python train.py --num_attention_heads=12 --head_dim=32 --intermediate_size=512 --norm_place="peri" --rope_fraction=1.0 --qk_norm=false --attn_scale=0.177 --parallel_block=false --init="normal" --lr_head=0.00798 --warmup_steps=200 --schedule="cos"
Each number is 200 + 40 x the weight over its row's rms, rounded and kept within 0 to 999. Layers, rows and columns count from 0. The size before them is the row's rms in percent of the matrix's.

# layer 3 attention query, 384x384, rms 0.0704, rows 0-108, columns 256-319
090,172,246,186,251,243,248,241,181,211,143,172,193,184,195,164,145,165,229,142,185,238,223,176,175,106,208,204,193,199,127,259,188,181,180,195,230,209,211,257,68,214,248,241,171,227,269,245,232,237,224,205,215,192,183,162,264,134,152,171,193,265,208,214,223
108,191,165,221,189,157,196,282,202,173,192,156,165,201,172,154,187,254,185,224,183,190,226,196,116,240,187,186,162,207,98,195,194,196,175,213,214,180,217,124,234,159,182,224,244,203,251,205,240,235,187,216,208,159,232,209,230,177,258,248,201,237,215,207,162
106,202,210,199,193,166,169,210,174,241,166,210,196,258,200,259,190,216,185,142,206,212,224,166,246,135,213,234,248,204,198,200,222,227,195,168,196,258,250,306,187,191,185,211,171,223,208,168,174,189,217,235,238,178,167,227,158,202,215,133,192,172,177,211,192
091,177,208,186,237,213,225,171,232,255,186,257,177,244,214,196,230,140,213,193,244,184,152,152,205,127,165,211,194,213,274,225,216,220,222,242,140,231,165,224,155,192,189,179,181,158,180,155,228,162,210,181,246,232,226,155,166,250,120,219,178,179,238,170,199
088,191,188,209,247,210,215,174,204,208,263,210,199,224,167,218,159,155,262,220,233,199,198,185,183,172,168,192,163,262,131,236,242,216,254,141,246,90,180,207,168,214,235,125,188,250,186,190,219,286,228,220,209,188,176,164,211,191,295,209,231,281,279,235,185
105,211,178,158,179,230,198,166,208,198,234,171,224,170,184,214,294,164,205,234,199,196,240,182,115,137,168,213,146,172,183,258,185,199,236,224,242,220,173,82,225,183,233,217,213,259,191,211,204,253,171,195,136,157,211,194,189,228,224,259,309,233,237,247,185
097,237,232,209,218,161,217,192,150,262,221,119,221,197,253,146,246,203,298,239,139,230,199,219,139,182,239,207,167,275,183,191,258,237,169,202,211,190,257,180,218,166,156,196,167,172,213,187,211,221,206,242,175,171,176,204,291,214,161,204,223,214,215,177,233
098,210,187,141,200,173,212,253,248,174,209,218,199,178,210,226,176,169,130,156,165,209,167,162,203,277,242,219,219,249,209,172,237,210,151,174,207,250,173,278,170,188,204,234,215,181,191,245,228,155,222,197,228,189,247,198,170,184,118,177,122,162,208,124,220
098,189,214,183,226,199,249,170,248,202,201,247,267,137,207,218,295,200,261,160,207,208,163,206,211,202,168,222,186,251,239,179,203,176,197,198,204,234,216,174,169,112,202,184,162,188,229,186,181,204,195,138,161,158,200,168,169,230,196,249,187,191,231,164,214
097,147,187,211,181,189,129,241,193,154,175,203,199,220,212,236,131,135,154,151,272,205,199,211,267,248,207,236,259,186,215,175,224,196,273,261,184,206,230,216,148,231,186,220,173,220,224,281,262,112,270,195,311,234,202,151,177,244,244,176,159,228,151,163,279
091,203,157,174,240,175,191,187,213,222,188,210,229,141,238,277,230,175,183,114,178,171,142,221,179,272,211,208,233,231,201,205,217,159,166,186,158,174,184,175,157,193,210,182,193,224,235,204,157,178,186,169,154,289,207,92,178,173,142,200,265,236,258,158,262
095,192,218,253,204,255,141,224,154,168,204,254,198,169,225,224,169,181,173,212,286,174,198,277,223,141,199,274,170,249,169,210,222,246,193,234,205,197,228,273,265,239,153,135,217,235,203,236,159,150,229,198,229,193,221,210,227,132,242,166,189,169,196,187,183
101,258,193,191,184,232,310,171,178,244,180,190,195,254,157,221,164,247,194,249,169,221,284,134,112,177,176,214,171,171,259,249,186,278,177,184,150,244,241,166,187,191,281,218,217,227,126,198,311,240,244,125,211,194,156,227,218,173,175,203,123,186,195,212,192
095,147,209,290,185,176,162,76,255,196,142,173,244,167,188,203,177,220,199,192,138,236,215,178,154,144,196,171,228,212,196,274,240,149,221,245,190,213,255,186,112,153,144,178,185,173,218,244,190,169,244,148,238,212,205,199,205,265,206,195,193,205,219,205,158
104,222,173,220,199,186,156,156,223,218,218,239,200,180,213,221,208,284,154,205,228,140,175,208,133,170,210,130,212,237,140,192,149,178,250,203,234,165,241,194,234,208,147,215,251,209,251,208,164,191,147,199,206,190,182,217,171,169,279,191,151,233,218,173,211
092,155,202,219,222,190,187,186,206,166,173,184,162,150,160,237,222,237,181,131,232,181,199,249,229,259,207,174,183,224,280,159,199,217,204,221,187,212,209,212,200,196,159,163,207,239,227,171,156,123,204,170,190,220,200,240,173,278,237,120,189,183,263,172,239
109,174,275,184,266,219,150,197,143,121,185,188,170,193,264,246,310,122,191,207,197,209,256,263,283,305,187,154,150,239,111,181,230,208,242,258,186,233,209,244,216,190,219,228,181,156,182,141,187,204,222,141,238,215,260,181,192,150,210,162,219,199,265,177,285
101,185,202,256,159,125,158,148,225,211,217,161,157,210,243,234,260,147,94,251,187,207,227,165,164,178,126,295,226,206,197,270,187,234,168,227,193,179,160,188,145,156,224,229,174,209,208,250,175,183,277,188,254,289,164,186,178,225,179,269,168,195,174,224,216
101,288,223,174,284,196,262,243,196,263,204,228,239,207,213,209,161,192,214,207,230,219,116,231,175,237,150,194,196,209,216,183,213,258,159,164,171,160,205,140,248,176,256,205,173,147,116,188,202,232,160,211,136,154,245,157,210,189,205,215,209,192,230,186,169
112,266,90,183,198,186,237,231,246,229,214,154,208,173,162,155,150,227,230,219,226,191,193,228,183,100,243,139,157,138,202,186,144,180,253,195,262,260,215,216,193,225,135,207,221,205,245,148,185,232,179,178,202,174,239,217,188,178,193,141,217,214,211,227,253
101,189,161,261,171,167,180,259,236,243,205,197,206,167,208,154,256,198,210,209,171,243,193,205,89,211,224,203,221,81,217,254,180,204,144,237,183,199,198,161,113,214,199,202,165,186,155,155,262,227,208,152,186,211,222,164,245,157,183,174,181,254,234,182,226
107,180,142,229,142,211,169,222,184,247,186,282,175,182,206,174,208,242,182,140,185,208,174,189,171,169,190,243,148,147,185,188,172,166,170,178,217,238,198,171,111,215,121,188,206,193,174,151,132,165,254,196,172,214,177,185,221,223,197,177,203,238,187,195,159
115,182,211,162,203,180,147,201,191,197,190,319,220,237,216,209,108,164,232,175,166,172,197,214,261,229,175,156,220,253,94,155,229,168,309,177,243,196,193,177,276,230,238,205,228,225,239,263,250,174,181,253,194,179,192,182,232,217,142,179,152,206,232,182,176
116,241,260,220,193,245,135,217,201,219,237,241,154,191,242,186,224,191,221,189,195,153,127,190,167,217,135,215,200,270,205,188,167,239,236,245,249,170,188,216,234,178,187,190,249,202,223,194,248,264,205,209,205,231,192,126,192,173,192,245,144,153,222,168,133
118,180,177,210,252,244,137,167,151,152,223,282,197,185,220,210,172,131,224,195,226,125,199,235,179,198,181,194,201,305,172,172,148,242,317,142,252,188,235,247,282,260,200,219,244,234,230,206,243,187,248,227,199,215,215,130,189,242,229,196,188,166,173,185,176
102,234,240,161,178,227,215,220,210,143,165,144,189,215,224,202,200,172,186,225,125,208,192,167,199,223,156,211,252,192,174,230,212,203,213,269,151,135,144,175,182,186,195,156,235,270,182,271,271,154,203,194,228,214,250,200,221,230,155,272,186,221,282,209,189
121,143,230,197,185,188,184,191,145,144,172,330,187,207,207,232,257,207,206,142,223,172,172,154,228,189,168,189,153,278,157,217,251,202,204,213,208,198,141,189,248,189,169,241,241,206,174,234,137,187,190,170,176,258,164,91,174,187,203,160,182,151,174,217,157
117,233,183,186,209,99,204,200,227,226,193,189,209,186,136,204,217,219,211,192,176,183,225,226,187,164,244,209,198,129,238,156,242,178,159,144,216,180,173,176,177,181,207,209,197,197,270,249,84,132,207,132,166,187,184,246,212,176,137,221,262,230,185,195,239
115,211,197,183,205,173,122,190,166,225,182,304,216,177,236,171,236,209,171,181,208,137,111,197,175,142,171,212,185,228,249,170,210,161,255,213,183,160,197,159,149,232,155,168,178,174,253,139,197,158,215,206,178,249,191,143,194,176,234,222,143,211,138,151,204
114,243,234,203,161,229,247,223,201,177,189,124,178,255,207,223,144,213,216,203,216,191,160,280,212,196,163,258,227,270,227,215,187,284,167,196,157,231,198,257,272,231,204,149,151,156,143,199,246,267,208,224,211,198,215,147,234,224,269,129,253,196,184,241,190
115,218,223,217,206,170,182,111,218,263,173,203,226,191,204,190,216,213,232,159,152,174,200,163,164,246,186,211,227,130,206,240,214,185,160,256,160,255,151,184,126,104,147,153,147,157,191,145,160,211,237,166,172,224,193,232,126,209,245,240,209,182,202,158,235
118,180,223,225,201,173,80,175,236,129,222,226,156,205,213,190,188,178,164,207,218,154,146,254,229,228,219,214,145,230,174,181,212,181,233,184,190,233,182,173,210,231,211,177,245,232,289,182,162,131,205,212,251,191,196,234,194,191,251,234,163,123,186,140,221
093,200,193,191,200,98,169,235,160,260,162,157,276,278,170,251,189,200,153,234,166,229,202,155,243,177,203,178,173,143,204,206,167,157,247,225,196,216,256,169,316,95,169,178,160,232,253,280,190,194,207,235,168,149,218,154,186,146,165,232,199,108,259,132,178
082,150,215,172,213,230,194,207,192,236,162,174,226,175,203,260,162,210,190,159,202,209,201,134,255,178,275,203,224,157,114,155,204,213,213,218,208,218,233,114,155,216,183,238,161,167,169,212,237,182,270,126,175,228,256,169,164,151,224,214,270,191,252,204,239
090,274,207,115,203,200,258,180,283,149,168,226,164,182,160,236,181,130,251,217,153,211,247,248,167,174,219,257,268,175,174,157,196,204,153,206,214,144,241,134,199,139,288,226,181,199,211,205,175,167,206,138,211,238,325,167,214,184,286,229,223,183,179,152,216
102,187,194,215,225,258,146,160,266,214,164,280,192,201,233,216,149,195,183,165,209,125,225,202,231,165,173,183,207,145,230,180,227,220,110,241,234,123,236,213,209,183,258,250,171,184,181,185,251,192,228,220,266,148,221,197,126,232,236,252,215,216,187,198,223
093,210,222,129,166,266,180,243,280,208,195,207,177,189,260,239,154,200,187,207,211,195,254,193,187,274,203,225,256,221,247,161,201,210,146,192,200,162,162,224,170,228,180,249,204,206,171,141,170,152,184,156,223,176,223,140,212,234,180,223,244,221,135,220,185
092,195,226,189,212,191,183,234,205,149,130,287,147,221,223,202,246,121,203,154,239,160,268,142,186,232,213,210,215,235,190,182,233,231,111,213,156,252,161,145,206,204,193,157,170,245,185,196,200,215,190,187,256,200,231,166,146,179,268,168,265,241,209,283,204
094,142,186,217,262,220,199,186,255,142,226,187,201,216,153,162,197,244,187,138,202,210,243,234,172,167,193,203,298,163,213,201,224,216,154,254,219,192,236,163,239,248,274,177,244,234,182,138,220,204,230,152,216,209,218,170,265,259,211,214,209,188,151,211,147
099,147,194,298,162,182,197,292,121,200,216,267,207,192,219,204,245,200,217,240,268,201,216,151,183,174,141,162,159,163,231,170,165,184,216,196,161,231,200,184,224,197,206,171,224,231,198,211,211,221,191,157,217,211,212,153,175,182,206,227,195,187,188,173,198
100,180,183,132,213,226,192,144,262,87,238,185,175,181,145,186,215,190,212,167,117,129,163,213,225,190,219,213,274,226,213,164,202,238,153,155,173,167,184,205,192,213,181,209,166,159,168,194,293,200,217,238,263,206,146,197,211,228,197,239,261,211,236,191,210
096,213,214,187,176,233,174,278,188,164,184,250,146,155,142,215,183,176,231,237,174,224,237,210,212,229,79,191,216,232,285,224,178,218,281,222,170,239,214,213,207,307,246,209,245,188,214,157,165,228,225,195,168,212,239,190,256,254,197,247,220,165,187,219,168
100,268,199,242,186,220,191,232,193,230,215,242,208,197,244,212,184,204,191,160,235,170,206,193,177,194,273,219,162,234,186,169,162,285,249,206,280,277,201,165,105,212,230,188,123,240,233,267,202,194,171,159,197,199,222,227,165,94,155,184,195,229,240,269,265
103,272,195,226,271,150,198,172,225,213,131,211,176,157,224,208,222,232,182,136,150,217,136,176,162,128,224,134,256,175,212,112,282,157,180,163,139,177,147,213,237,203,253,208,281,183,219,202,260,182,191,196,178,186,112,168,217,217,190,206,204,198,176,139,169
095,187,221,238,268,182,191,250,148,215,227,164,176,262,179,129,226,189,203,204,272,232,167,271,215,236,152,207,247,252,217,215,175,271,195,210,161,203,216,210,149,250,243,170,161,157,210,217,149,231,254,195,218,133,160,195,153,264,181,237,190,120,251,184,248
103,130,201,214,144,289,127,198,162,244,196,194,218,248,223,244,168,233,162,239,161,232,197,206,221,241,183,169,179,241,211,185,236,315,234,238,250,124,214,224,237,227,218,187,105,191,262,251,262,167,153,188,198,167,215,188,166,196,175,203,178,275,263,247,238
102,191,189,217,132,225,172,167,188,336,243,272,232,176,233,319,250,263,133,209,189,134,180,198,204,209,136,210,243,235,235,179,191,248,268,196,155,257,176,228,189,262,165,213,184,233,208,257,180,182,184,147,157,174,237,217,175,236,234,147,136,163,250,240,186
089,191,215,217,213,207,144,101,252,207,174,247,199,162,259,160,169,217,201,113,170,181,111,221,189,164,250,161,250,206,247,233,252,245,216,191,213,206,183,174,225,191,244,181,241,187,169,243,264,215,180,244,209,190,218,202,177,188,164,150,182,212,178,151,165
103,131,249,187,198,232,276,208,183,92,219,184,201,259,176,176,227,133,296,188,198,224,189,205,220,190,211,189,183,224,102,193,150,184,192,178,213,165,255,199,206,177,234,165,159,204,177,203,183,194,218,197,269,262,204,212,196,165,192,110,256,189,172,228,215
104,238,284,173,192,159,172,185,168,261,225,173,257,215,175,193,184,230,188,235,216,138,188,210,247,166,149,250,167,130,144,169,236,236,235,212,177,194,217,189,188,215,233,208,210,216,235,231,197,190,171,152,171,228,241,178,254,280,273,238,251,204,178,158,269
104,162,199,238,149,212,241,128,262,241,166,194,249,190,292,176,205,232,165,139,186,192,266,253,227,153,217,193,242,226,222,188,213,201,241,191,242,196,120,215,211,193,172,136,156,269,173,209,266,223,175,187,135,168,227,204,220,204,200,141,228,225,199,246,298
098,255,248,157,280,136,168,247,179,167,227,163,219,157,244,273,246,197,255,220,193,201,205,123,189,181,188,176,180,113,122,209,242,115,186,210,157,179,180,163,208,186,276,176,194,153,211,212,221,235,213,220,208,201,186,168,260,340,184,250,219,236,222,151,270
113,250,241,163,172,159,247,206,113,138,204,128,192,233,250,186,241,151,276,198,249,200,195,135,229,144,271,190,206,226,130,205,195,148,255,146,180,218,234,199,165,173,207,201,183,168,202,214,230,272,240,213,186,227,158,132,172,177,145,123,223,209,163,184,276
097,254,164,195,206,232,169,210,144,193,246,189,182,212,133,186,229,163,271,226,206,168,153,160,162,223,176,186,238,154,212,227,170,196,189,190,161,204,240,195,170,192,245,187,216,180,200,193,192,139,192,270,226,201,264,154,159,224,225,282,227,191,203,186,213
104,171,148,235,179,231,165,142,269,242,225,248,179,184,203,198,185,238,159,205,230,226,205,293,163,261,200,213,201,264,251,172,125,227,167,221,222,180,182,143,185,168,172,238,179,212,197,201,172,122,167,176,219,201,188,191,221,160,228,160,196,140,193,229,99
108,180,238,258,235,194,217,169,241,160,200,190,188,228,190,92,219,135,221,139,149,218,277,228,187,175,179,104,182,165,256,217,189,227,195,221,177,103,152,281,271,163,246,115,184,231,109,183,285,247,272,175,261,213,180,244,203,193,191,171,176,210,181,166,241
114,135,170,215,150,228,241,173,213,211,188,302,164,231,138,196,225,189,131,201,192,247,184,234,190,249,218,241,169,359,192,182,160,232,194,213,259,222,238,189,188,168,170,206,187,230,164,254,192,164,237,170,274,206,255,214,197,114,196,171,143,117,163,237,252
122,208,204,248,152,110,135,207,195,282,216,239,190,134,208,214,147,212,134,192,235,202,170,246,128,192,155,242,205,123,221,220,210,171,186,228,163,233,170,165,192,200,221,217,225,187,198,203,181,162,168,205,73,172,207,139,200,216,291,241,175,193,208,193,185
100,190,177,226,152,263,207,213,132,155,172,287,206,165,215,170,236,207,181,186,210,196,228,220,173,213,199,248,238,319,242,227,202,162,200,203,221,200,205,189,196,178,142,247,203,196,203,187,226,116,209,199,238,207,211,236,187,118,188,157,206,183,245,255,131
103,183,177,193,184,322,287,168,242,195,142,224,205,180,214,127,252,157,252,120,195,223,158,166,215,145,174,182,186,268,202,155,216,219,223,218,129,191,252,167,224,239,168,170,155,197,199,239,246,250,180,203,257,231,242,210,220,127,201,147,262,170,233,256,234
115,252,120,200,181,230,179,170,204,184,209,109,170,251,213,171,194,192,205,201,167,181,282,245,190,166,195,202,178,130,179,141,183,259,289,163,278,91,202,233,202,225,204,65,171,203,277,209,238,300,214,246,241,236,233,212,215,213,173,192,159,269,196,187,282
116,279,122,279,198,163,162,183,262,297,200,238,159,149,204,234,142,200,87,188,241,210,189,265,148,172,186,250,189,185,275,216,169,259,193,201,187,247,153,180,207,185,225,237,227,223,211,188,211,131,158,239,112,174,188,216,221,226,194,235,222,230,225,232,234
105,125,140,183,159,216,254,196,213,232,197,286,228,238,155,224,212,214,158,183,204,225,198,264,175,254,251,241,208,348,235,165,170,203,231,142,267,217,235,266,178,163,179,195,208,201,147,234,197,169,213,307,229,239,212,239,153,144,171,194,209,183,208,229,178
112,278,216,217,191,131,157,237,241,296,231,210,218,145,186,215,149,209,156,212,167,169,220,194,160,265,178,196,199,118,236,167,215,207,164,181,185,132,151,235,258,206,249,195,233,216,225,198,181,183,150,192,152,169,169,211,249,274,260,252,201,246,240,202,129
086,213,178,165,175,286,228,247,181,256,184,226,182,168,249,263,96,193,162,180,238,227,253,217,176,190,246,309,216,122,182,203,219,167,175,217,206,213,200,178,213,212,166,129,264,173,216,224,274,274,203,175,174,260,172,265,192,165,185,167,203,255,154,212,238
106,184,209,198,194,243,188,195,188,198,190,163,256,284,201,171,148,207,272,199,155,163,231,249,213,191,196,185,170,225,125,121,274,190,184,187,191,134,165,203,151,230,164,316,99,245,168,172,130,282,194,244,160,205,132,224,250,139,215,184,158,164,161,218,154
107,208,242,127,207,184,202,223,176,201,202,212,188,234,192,209,146,205,239,168,203,147,140,172,214,162,176,230,251,178,213,189,162,133,204,173,235,201,229,155,167,247,150,142,282,234,129,156,200,261,211,150,170,149,174,236,285,185,195,163,104,233,173,148,138
096,202,171,158,232,238,200,238,164,211,205,184,213,196,250,149,220,168,214,239,176,68,209,211,175,171,195,197,190,216,145,189,143,170,177,224,179,159,235,207,206,292,160,278,170,252,155,149,186,232,255,211,247,144,160,184,220,96,297,200,230,236,184,231,152
086,218,195,242,132,164,246,212,157,177,138,208,203,166,183,193,253,118,110,167,181,288,228,233,239,190,225,184,166,197,143,211,278,169,241,178,163,183,161,167,281,177,248,232,245,162,231,230,204,163,189,195,162,234,187,216,172,214,194,178,258,144,137,153,255
097,254,234,226,175,154,173,255,239,267,258,187,264,138,225,190,179,209,214,174,255,213,198,176,250,103,217,246,215,250,184,181,207,188,272,180,233,250,223,169,190,242,169,182,255,110,216,168,233,225,203,210,172,173,169,199,230,196,155,191,296,239,220,243,133
092,182,185,98,225,204,197,206,217,188,155,210,179,203,192,220,185,214,156,150,128,113,193,239,256,204,193,192,220,191,244,184,134,211,147,212,143,185,191,196,200,209,173,233,203,211,202,204,192,175,186,148,204,156,211,185,216,152,283,237,256,175,191,156,216
093,154,240,216,210,238,219,178,217,173,148,181,198,167,198,147,243,184,148,186,193,263,176,160,182,220,141,225,178,151,210,279,194,212,211,208,165,225,269,188,193,103,219,160,197,204,251,250,136,154,136,200,165,173,237,210,164,189,230,228,246,173,225,204,259
092,167,203,192,191,177,217,204,241,240,191,187,202,129,232,194,242,179,247,181,221,265,196,248,231,103,128,136,179,204,164,208,214,160,242,208,165,199,158,196,226,237,211,155,211,170,151,218,233,216,204,113,139,181,187,201,194,172,112,125,214,149,139,179,178
096,249,229,250,247,197,107,195,231,210,254,204,224,217,222,197,178,152,202,177,284,126,200,236,198,180,215,170,215,204,198,203,195,195,225,185,166,222,155,192,134,271,164,215,201,197,198,166,236,248,245,150,213,167,175,153,192,173,207,219,128,281,213,180,197
098,264,178,224,232,155,193,196,226,256,180,203,180,187,173,165,208,180,223,210,242,162,191,205,182,226,208,206,259,157,145,160,222,195,219,193,202,225,182,228,198,146,215,222,160,178,221,252,149,221,207,172,141,225,226,260,216,261,166,177,136,232,229,152,179
093,181,183,178,206,233,171,152,181,191,206,232,150,179,146,203,178,168,192,141,143,154,213,183,234,268,202,177,216,221,231,256,131,230,219,179,256,232,161,169,200,133,150,132,246,223,193,120,235,95,209,230,275,218,246,193,269,98,278,264,198,304,180,178,250
097,154,207,214,218,144,231,243,210,210,258,152,134,256,213,250,191,151,222,160,199,193,251,129,207,238,239,217,230,255,155,169,156,239,240,239,182,235,177,194,205,239,130,188,146,194,193,185,186,190,199,150,223,153,182,206,221,229,239,152,231,211,274,142,229
094,203,188,181,207,223,199,201,258,144,163,218,163,169,188,240,230,246,222,198,190,189,256,180,179,219,189,165,181,280,227,216,138,238,202,199,184,163,171,178,184,135,158,185,255,238,233,187,233,186,259,216,267,193,232,176,206,243,226,226,178,181,290,190,208
098,182,168,214,276,191,227,240,166,226,225,187,217,210,227,153,234,218,210,231,239,281,189,228,206,152,141,190,202,178,192,151,314,137,209,222,177,196,220,170,194,203,217,255,215,130,231,250,253,229,242,143,153,162,251,168,210,218,168,253,212,196,152,175,245
102,237,232,273,138,216,201,248,176,232,202,175,304,283,240,212,131,70,124,201,194,183,103,186,193,125,224,211,208,144,202,156,173,202,200,166,202,260,154,183,202,148,134,147,191,109,181,250,204,187,145,175,147,184,166,118,239,115,172,133,221,245,237,237,195
100,226,233,162,151,186,247,160,156,251,256,253,236,207,228,167,232,296,202,264,254,268,167,195,205,185,107,180,213,229,222,192,198,161,260,225,234,171,203,155,217,174,208,115,148,193,197,206,207,144,202,210,171,177,103,233,218,171,123,166,180,97,143,193,206
110,266,218,276,151,187,239,113,224,195,158,187,175,190,204,226,196,267,206,222,228,134,208,221,246,175,171,147,195,258,222,162,245,181,236,203,159,226,195,211,200,206,214,134,200,214,276,249,180,163,210,156,179,195,165,213,164,246,176,239,216,99,194,109,143
102,193,164,192,176,184,231,227,240,157,200,211,225,241,308,157,234,185,308,229,222,202,165,198,142,166,154,152,198,161,250,208,189,212,191,201,221,214,173,221,153,196,253,126,95,167,266,211,199,212,166,223,196,189,238,223,162,249,242,147,132,197,175,132,171
117,188,173,160,215,253,202,252,175,243,184,194,223,179,160,198,242,245,120,200,249,210,249,211,223,186,209,196,203,155,162,227,204,177,197,58,243,225,220,226,230,258,139,218,229,268,192,169,203,310,227,198,186,224,210,150,183,164,136,216,220,235,178,161,185
092,143,195,168,214,196,217,125,206,213,266,140,232,226,259,296,277,230,175,212,231,300,230,171,146,165,161,154,174,192,257,189,223,203,183,236,194,201,226,236,209,221,215,205,158,141,195,232,198,211,105,196,197,267,266,189,201,201,187,200,202,209,193,208,221
110,204,239,218,242,139,212,228,205,187,202,117,176,168,216,210,120,209,107,229,236,240,202,193,240,158,172,160,183,220,167,133,287,132,200,259,172,227,215,166,173,193,269,173,232,158,228,183,185,224,175,154,160,179,147,186,208,265,249,197,282,195,229,194,199
106,165,192,164,155,250,236,217,182,227,267,241,213,215,200,208,186,205,218,152,130,227,211,144,203,176,223,180,222,161,174,261,137,296,156,139,170,184,192,238,195,218,174,262,200,180,168,171,281,218,193,218,295,280,306,170,194,166,142,183,183,201,206,196,236
105,260,220,242,221,219,216,195,233,270,103,277,234,197,160,199,204,165,123,201,245,243,153,210,280,168,185,229,180,241,154,238,205,222,161,183,210,172,236,167,238,235,197,184,189,282,174,140,172,164,168,210,170,134,153,152,180,208,162,155,160,195,157,165,308
108,222,174,223,203,196,186,228,188,213,212,221,199,193,201,190,172,252,227,220,242,221,134,150,218,142,179,165,78,271,194,247,192,147,218,267,154,190,211,183,237,220,216,188,172,190,202,147,237,215,170,110,210,207,213,236,204,205,217,165,175,167,177,171,252
119,204,232,216,248,220,183,217,190,199,217,225,219,166,184,177,217,251,172,200,251,145,203,155,192,172,182,158,132,231,243,192,278,164,190,295,204,242,194,211,259,220,291,175,203,189,193,216,179,211,187,162,171,172,168,231,197,293,257,226,165,118,223,191,220
120,240,223,240,214,234,183,159,159,280,213,212,206,129,223,188,194,282,185,73,248,193,153,202,246,192,249,204,211,208,201,269,228,191,202,158,242,151,159,168,248,197,235,180,206,233,145,234,193,186,234,179,151,180,206,199,217,187,129,167,237,99,193,221,203
123,198,168,192,152,230,213,273,179,246,230,251,213,243,214,213,178,189,194,199,148,313,193,145,190,219,188,187,235,207,188,232,136,282,215,186,209,130,194,177,195,171,157,225,200,199,208,175,260,141,253,266,257,203,175,179,181,141,185,182,199,244,250,228,220
121,217,192,179,144,238,273,242,219,195,142,183,195,254,127,186,179,132,237,166,140,209,242,202,203,173,254,271,285,174,246,204,148,235,197,153,172,167,163,176,216,173,102,255,184,243,145,188,249,113,191,219,217,196,188,153,207,150,109,206,180,261,204,210,244
122,206,171,206,168,212,265,197,206,189,193,192,169,252,156,213,233,195,203,183,114,233,181,234,227,215,252,241,294,182,243,209,148,223,196,140,196,147,150,222,187,165,106,325,175,162,166,254,189,197,219,246,231,300,246,168,167,142,135,175,165,245,226,240,210
112,204,184,191,171,249,269,208,201,186,200,170,253,249,130,193,209,202,166,121,144,215,184,148,206,193,228,227,294,203,203,189,144,227,199,189,200,167,134,224,281,206,171,255,197,228,183,231,192,225,250,240,186,283,120,228,220,190,114,213,182,245,237,158,167
111,131,174,189,251,218,226,205,238,228,154,236,203,195,207,148,245,252,254,230,275,209,168,207,248,205,242,172,172,218,268,211,159,241,222,183,223,157,242,179,233,173,170,208,150,228,160,198,216,199,225,213,186,236,234,243,234,231,158,171,188,231,174,137,252
103,195,231,171,224,212,142,235,219,209,202,162,191,118,178,99,183,129,158,210,235,208,224,225,159,192,187,213,214,238,109,166,211,158,180,148,213,191,148,226,238,134,201,204,194,211,188,212,184,157,243,137,124,196,200,218,207,222,170,236,195,198,254,227,200
085,303,198,248,182,173,186,218,203,186,185,170,247,248,215,198,216,283,289,183,146,174,225,192,203,228,185,214,179,224,214,155,174,231,234,213,217,203,173,217,180,226,203,188,133,201,157,196,181,265,166,194,234,175,189,268,121,133,215,175,268,141,214,227,282
100,216,222,217,204,200,180,212,216,179,225,187,223,251,256,273,175,223,213,215,179,171,218,204,243,130,161,201,170,193,272,200,195,262,233,206,196,185,248,190,222,257,151,195,143,238,215,185,216,187,209,239,291,207,182,190,188,165,249,128,236,108,194,235,212
075,90,202,196,310,164,194,210,179,193,211,201,148,268,259,221,227,214,170,220,223,175,164,207,201,222,186,255,233,211,171,175,211,183,202,186,219,200,147,131,152,239,184,250,233,225,186,229,224,118,227,176,196,208,266,157,184,217,264,201,194,290,197,185,145
086,248,202,270,142,238,210,241,162,192,132,211,233,173,204,267,244,233,236,243,156,176,239,232,235,172,262,155,186,205,270,213,260,246,158,232,255,153,206,242,192,307,191,190,177,210,181,188,249,281,202,198,264,151,227,203,156,181,266,152,236,180,172,190,255
087,133,185,222,234,178,199,246,228,282,263,200,154,217,197,162,206,174,178,163,244,192,158,199,205,248,241,202,239,171,153,172,209,168,141,189,245,208,148,194,142,192,226,238,256,202,209,203,191,173,178,168,193,208,260,198,217,226,174,202,194,273,192,200,185
080,139,197,219,245,150,213,265,223,162,284,143,132,159,152,260,156,147,204,178,191,228,170,178,251,250,241,182,134,202,151,231,136,259,171,187,149,179,135,219,229,174,211,206,205,239,240,226,182,235,167,163,153,161,239,255,178,257,237,183,246,210,199,205,172
083,142,220,208,257,222,209,196,250,184,219,234,172,152,190,80,240,159,196,202,199,231,187,159,155,195,201,248,209,256,180,225,214,208,181,194,182,252,145,226,204,175,224,240,289,222,197,199,219,173,252,186,119,207,281,195,217,194,211,155,118,262,196,179,148
076,226,179,203,277,169,226,191,273,197,283,239,184,273,158,179,162,248,172,185,183,254,186,149,242,184,248,190,241,212,200,220,177,244,193,203,186,280,143,204,287,228,226,226,249,238,209,192,204,196,139,146,179,243,219,187,239,223,231,194,155,276,249,167,160
091,109,142,167,254,225,235,245,193,175,256,191,218,162,202,164,190,141,198,165,239,187,171,206,185,232,219,206,279,245,164,183,113,141,147,243,238,216,181,161,179,201,227,207,230,163,233,160,220,137,213,118,145,247,281,170,218,190,208,195,207,247,177,181,119
094,196,143,189,197,182,241,194,189,274,222,181,238,213,154,245,234,218,163,194,246,257,155,229,218,236,177,228,226,208,184,147,213,201,191,184,250,236,185,177,205,193,145,270,193,190,204,212,168,192,198,175,236,140,219,93,144,185,262,215,250,259,196,182,172
089,226,228,193,135,193,175,204,217,222,223,121,212,100,233,161,219,214,176,142,206,148,217,220,182,239,220,228,150,242,231,241,198,174,168,241,186,229,235,139,211,234,175,255,254,211,199,203,266,267,258,194,232,237,147,276,199,122,241,211,224,262,217,211,293
097,274,125,257,207,206,219,144,240,215,275,249,156,235,271,153,154,187,187,225,148,197,209,210,198,255,127,251,216,193,216,209,143,255,211,221,218,201,189,247,209,195,173,209,253,278,254,192,276,231,190,156,292,197,225,234,255,146,194,193,198,235,237,244,111